From a checkpoint of a small transformer trained on Wikipedia: rotary positions.
Each number is 128 + 32 x the weight over its row's rms, rounded and kept within 0 to 255. Layers, rows and columns count from 0. The size above them is the row's rms in percent of the matrix's.

# layer 6 attention query, 128x128, rms 0.0888, rows 0-7,32-39,64-71,96-103, columns 64-95
size [ 81  77  92  90 113  96 102 111 155  83  98  95  99  97  79  96  61  79  76  74  93  93  80 107  63  73  80  86 102  98  87 102]
[[144 216 137 112 120  84 116 178 144 195  77 136 103  70 159  96  95  79 131  92 168 114 160 128 162  72 156 157 161 102 145  92]
 [171  95 123 105 131 113 128  98  74 114 149 105 159 139 158 119  79 123 131 151 187 181 109 136 135 119 128 152 164 172 173 119]
 [125 143 152 116 164 121 143 138 153 204 196 113  88  64 157 146 100  30 131  96 137 139 164  99 153 157 173 191 154  98 146 111]
 [111 141 116 100 117  99 124 157 162 114 156  94  74  79 221 169 144  69 175 102 113 127 108 155 143 116 158 150 158  99 127 107]
 [134  71 141  95 125 123  81 145 140  98 131 106 105 115  70 163 127 191 119  98  70  92 124 192  87 181 132 155  99 156  95 134]
 [189  80 143  90  76  94 118 171 101 138  86 154 118  95  50 124 149 198 180 148 150 160 107 131  86 126 203  94 145 135 104 160]
 [111 174 106 141 120 112 105 164 116 164 159 170  99 131 147 117 139  96 188 116 172 191  97 133 153 129 139  93 112 156 177 108]
 [116 109 175 138 114 158 130 155 160 171 179  93 149 143  99 107 149 158 103 181 121 161  98 141 124 134 126 116 151 114 146 137]
 [147 117  65 122 119 131 101 204 222 138 195 171 148 118 116 114 103  78 127 122 118 116 150 118 189 117 176 195 120 118 178 133]
 [ 95 130 166 141 111 185  88 144 110 145  94 135 201 122 152  91 100 139 105  57  91 115 137 172 117 160 165 138 132 186 167 172]
 [187 155  90  86 180 124 124 220 155 112 176 141 107 155 110 127 115 100 164 127 151 119 132  99 173  75 181 183 113 106 173 146]
 [180 145  89 149 140 132 133 214 153 128 169 114 147 169 153 152 114  75 140  94 135 109 112  69 127 132 213 159 103 152 112 124]
 [100  99  92 120 164  98 153 169  36  61  98 101 104 195  98 138 102  82 130 131 122 136 164 127 127 143  87 105 111 159  91 133]
 [ 73 124 134  71 190 147 137 115 133 122 166 182 158 116 128 181 167 168 105 122 177 129 151  95 130 118 168 128 164 109 112 116]
 [111 110  91 100 118 141  88 113 131 123 150 111 178 183 187 130 126 125 181  86 132 133 166 179 163 143 161 151 183 143 191 131]
 [118  86 149 161 160 137 172  86 148 182 122 166 166  85 128 163 155 127 112 113  71 119 140 142 151  76 176 160 120 156 166 196]
 [ 75 126 117  83 151 138 153 116 142 146 168  23 138  93 198 195 108 122 166  48 150 124 129 124 114 154 146 103 151 109 163 151]
 [ 75 169 161 108 122 144 106  84 162 222 173 167 130 145 255 154 128 134 130 159 139 113 127 159 126 159 117 136 137 148 166 114]
 [111 129 125  67 170  93 121  91 137 132 142  65 183 116 223 140 111 123 114 101 123  75 128  87 125 131 118 145 125 111 138  85]
 [124 213 125 120 120 107  85 110 161 142 167  69 139  83 190 101 158  83 157 112 119  88  90 115 128 120 102 158  97 167 117 137]
 [129  39 111 152  99 180 129  72 138 101  63 189 205 135  81 108 120 135 173 101 149 129 114 126  71 164 164 120 120 137 131 130]
 [148 105  91 142 141 125 188 159 129 111  35 101 129 103  81 121 102 128 159 107 155  49 164  65  68 167 124 104 146 164 128 105]
 [154 132 146 177 150 101 152 130 120 114 110 138 159 139  78  95 142 126 110  90 128 129 170  77 110 117 138 169 104 109 162 160]
 [ 86 163 131 111 131 168 111 106 121 188 117  60 132  77 132 114 143 108 136 164 177 122  89 122 138 168 115  88 137 149 151 171]
 [105 137  91 102  93 195 184 139 170 137 127 169 103  71 145  48 154 105 137 125 119  93  84 118 163 141 148 192 136 103 121  94]
 [137 167 155 136 113 132 136 111 159  92 192 124 127  89 115  80 119  87 161 169  86 102 102 160 178 120 196 140 155 139 121 103]
 [ 55 122 150 124 117 165 218 125 178 147  90 186 156 107 124 105 163  85 209 170  80  96 140 168 143 104 176 165 157 121 133 116]
 [ 83  87 130 147  93  92 125 127 165 161 134 145 167 103 132 147 117 100 144 160  61 144 138 155 114 230 159  96 122 153 119  78]
 [143 149  91 111 151 133 117 170 173 127 106 113 162 156 125 139 132 157 173 136 116 167 155  84  84 135 155  43 180 111 118  94]
 [159 145 114 135 122  89 109 136 175 115  98 113 134 142 121 136 117 132 134 186 106 106 152 114 107 175 108  91 141 162 100 112]
 [138 103 190 187 122 145 138  84 128 119  95 104 157 147  70 150 156 129 174 109 105 158 117 152 101 142 147  86 108 109 150 201]
 [ 74 117 166 178 101 107  97 119  83 167 153 129 110 183 141 144 172 108 137 167 100  41 131 117 163 190  86  98 157 186 178 110]]
# layer 6 attention key, 32x128, rms 0.0839, rows 0-7, columns 64-95
size [ 53  82  83  87  97  91  93 100]
[[136 139 105 175 118 148  95  88  96 133  90 138 129 164 110 168 128  96 114 149 126 131  76 174 131 125 133 141 143 116 103 151]
 [129 136 112 168  99 148 152 146 133  96  86 148  64  99  97 172 162  87 165 182  83  62 131 135 157 144 126 191 157 117 108  67]
 [ 82 149  96 154 140 109 132 158  92 163 141 136 140 103 121 131 159  48 147 106 104  90  99 153 174 146 112 132 165 100 153 111]
 [144 133  73 113 145 177 122 133 126  99 132 148 111  87 143 141 121 140 171 141  71  77  67 155 133 147 123 145 148  81 120 157]
 [137 198 153 146 114 108  93  92 118 181 125  76  81 109 165 108 100 142 177 130 118 106 119 160 120  88 100  86 115 144 196 144]
 [159 140 140 165 112 196  91 128 138 127  87 157  77 166  95 197 179 122 109  99  99 165 155 167 124 152 142  88  85 106  99 121]
 [119 166 159 161 178 145 130 201 130 140 114 166  67 130 101  94 107 127 154 135  72 138  71 144 134 151 119 106 150 109 143 166]
 [108 163 132  86 148 163  96 162  99 123 147 138 102 180 154 171 115 145 136 175 137 171 109 113  91 107 109 123  90  96 118  65]]